{
  "num_key_value_heads": 4,
  "intermediate_size": 448,
  "rope_fraction": 1.0,
  "init": "trunc",
  "beta1": 0.93,
  "warmup_steps": 200,
  "schedule": "wsd",
  "doc_mask": true
}
Each number is 50 + 15 x the weight over its row's rms, rounded and kept within 0 to 99. Layers, rows and columns count from 0. The size before them is the row's rms in percent of the matrix's.

# down: layer 11 MLP down (transposed), 448x224, rms 0.0194, rows 50-53, columns 0-111
# gate: layer 11 MLP gate, 448x224, rms 0.0602, rows 51-54, columns 0-111
# up: layer 11 MLP up, 448x224, rms 0.0632, rows 51-54, columns 0-111
down50 096:50 54 66 67 54 62 17 44 73 61 35 35 35 68 61 48 58 47 70 43 44 19 11 47 87 54 70 62 53 48 67 80 17 51 46 64 40 54 70 52 39 53 50 16 61 58 65 45 37 58 55 71 56 38 34 83 30 34 53 73 20 31 56 50 38 40 64 34 52 61 48 49 73 37 59 46 50 39 40 58 38 51 61 42 82 39 63 56 54 40 49 46 53 59 73 46 54 38 73 68 41 43 66 58 59 48 29 52 73 21 53 59
gate51 100:51 38 67 51 49 21 31 52 71 40 45 72 48 40 69 43 33 70 32 43 47 64 72 40 47 35 60 54 57 53 58 32 21 84 24 41 53 41 42 58 47 65 32 65 72 36 44 68 35 48 61 55 45 29 73 65 25 48 65 25 85 36 56 68 65 46 39 37 47 42 38 70 57 48 43 49 40 27 70 38 59 66 54 43 46 64 46 53 59 64 41 29 57 43 20 43 56 58 54 41 55 21 58 61 57 13 41 63 66 56 54 41
up51 101:66 36 14 39 62 32 27 25 52 65 72 31 69 59 81 19 48 40 86 48 31 49 42 57 70 54 48 34 63 73 44 59 45 47 58 57 38 27 19 38 74 65 34 41 61 59 27 51 22 51 72 55 33 63 65 56 58 34 59 41 48 23 31 59 51 60 40 20 57 34 51 66 85 43 26 34 77 25 57 55 49 53 33 58 61 75 39 33 50 64 54 47 59 77 37 57 61 57 46 92 77 41 66 48 38 41 38 64 56 37 36 61
down51 096:36 44 50 32 28 71 61 47 43 72 70 65 45 70 31 46 34 38 41 44 66 36 56 28 44 22 63 79 53 47 30 43 35 56 60 49 51 63 38 21 38 44 82 49 49 39 67 53 76 62 33 58 43 36 58 40 65 44 56 63 57 82 33 48 56 56 42 42 29 35 71 39 64 45 54 66 49 67 35 54 37 32 80 59 50 22 40 66 44 52 67 45 27 36 25 66 77 52 55 44 59 54 28 16 53 41 64 70 56 37 70 28
gate52 105:65 29 48 61 44 14 43 24 72 44 38 36 60 50 41 30 43 55 58 29 60 37 65 66 20 72 42 44 74 42 49 59 63 52 64 64 59 78 64 81 38 36 55 62 18 87 49 49 44 62 40 31 42 65 37 46 64 36 54 39 44 30 51 67 39 70 42 38 80 53 52 55 64 24 61 61 67 44 35 61 64 56 48 67 58 47 36 44 76 41 69 64 54 52 66 68 31 61 40 06 76 44 50 32 37 52 51 42 32 38 77 77
up52 105:31 65 40 28 27 34 59 63 47 50 76 40 28 32 32 48 71 41 36 77 37 35 58 71 14 59 36 56 49 22 33 41 50 49 70 43 48 37 47 60 32 71 46 13 57 31 51 45 73 26 44 40 43 19 54 59 38 65 53 50 40 55 63 26 48 46 45 54 58 37 62 74 77 47 50 59 66 50 29 47 38 43 65 35 70 44 53 71 56 58 72 33 04 15 52 42 37 43 60 46 47 77 42 19 64 39 45 54 52 38 35 57
down52 099:49 27 66 59 45 67 43 80 50 33 46 48 52 52 54 83 62 43 54 40 69 11 54 50 37 61 38 59 57 49 33 68 43 39 45 67 53 19 77 67 64 64 52 39 63 45 65 48 74 57 47 60 71 68 34 69 58 44 59 63 49 57 69 30 81 39 66 43 43 41 34 57 59 38 43 54 39 54 55 52 44 58 43 83 34 42 45 38 57 71 40 57 40 55 50 57 70 45 37 44 52 41 09 76 43 54 32 43 48 51 85 40
gate53 099:59 15 76 80 32 59 56 78 53 68 38 59 55 40 56 35 65 66 13 66 41 44 45 70 69 48 29 50 61 67 66 59 76 39 38 36 67 71 49 51 49 41 49 57 71 30 68 63 34 50 43 46 34 75 60 46 55 67 67 57 42 30 74 50 66 42 60 78 57 54 64 36 46 59 27 51 65 57 60 32 58 61 50 35 59 43 50 42 50 32 40 34 41 38 44 64 53 67 63 49 61 59 49 82 80 49 76 70 45 48 63 39
up53 099:61 33 22 50 38 44 36 45 22 48 63 42 61 73 63 46 51 61 57 33 50 52 51 49 58 34 24 68 64 49 41 59 80 58 63 35 02 55 40 38 54 50 45 57 54 50 59 56 48 58 77 56 30 56 76 39 88 27 50 55 60 48 43 75 45 40 52 31 29 32 78 68 50 27 73 20 71 22 56 57 47 63 29 49 76 48 63 26 55 44 38 14 42 43 77 43 39 42 42 44 53 34 84 48 50 45 39 75 54 48 72 54
down53 098:41 59 72 46 51 72 65 64 43 26 75 28 43 50 49 56 28 61 46 42 59 37 60 64 63 44 48 67 64 54 55 23 67 40 40 60 54 45 69 57 35 61 86 71 65 43 51 63 59 58 21 55 60 37 33 82 63 73 89 27 78 56 57 62 50 46 82 68 55 62 49 49 55 72 35 36 55 65 70 60 40 42 38 74 29 75 46 63 54 75 43 42 49 23 64 60 56 44 46 41 40 62 47 23 54 65 25 52 57 47 47 43
gate54 098:41 47 46 43 44 56 21 53 83 63 47 32 37 34 36 20 52 44 53 24 48 41 64 36 68 74 58 41 48 26 36 44 29 33 24 28 50 61 69 37 32 73 61 55 62 46 51 54 47 68 34 51 54 81 54 64 67 46 45 70 31 47 67 64 64 12 41 60 46 62 65 47 71 67 46 00 45 69 34 46 54 59 51 45 77 68 38 67 59 49 29 46 32 33 45 75 50 60 41 53 48 34 38 66 36 54 36 57 49 58 33 22
up54 102:47 19 54 32 58 51 49 46 46 36 43 43 38 48 72 33 58 35 75 48 69 46 59 37 46 59 60 58 69 82 58 65 50 54 41 64 48 54 48 47 53 57 73 87 40 63 33 59 59 46 49 61 30 73 56 55 32 73 67 60 55 75 48 33 77 49 23 72 75 61 73 56 35 41 38 44 61 78 57 42 24 55 72 46 85 65 61 22 72 43 59 34 44 55 33 74 51 58 49 50 53 54 47 36 24 60 32 47 48 46 58 36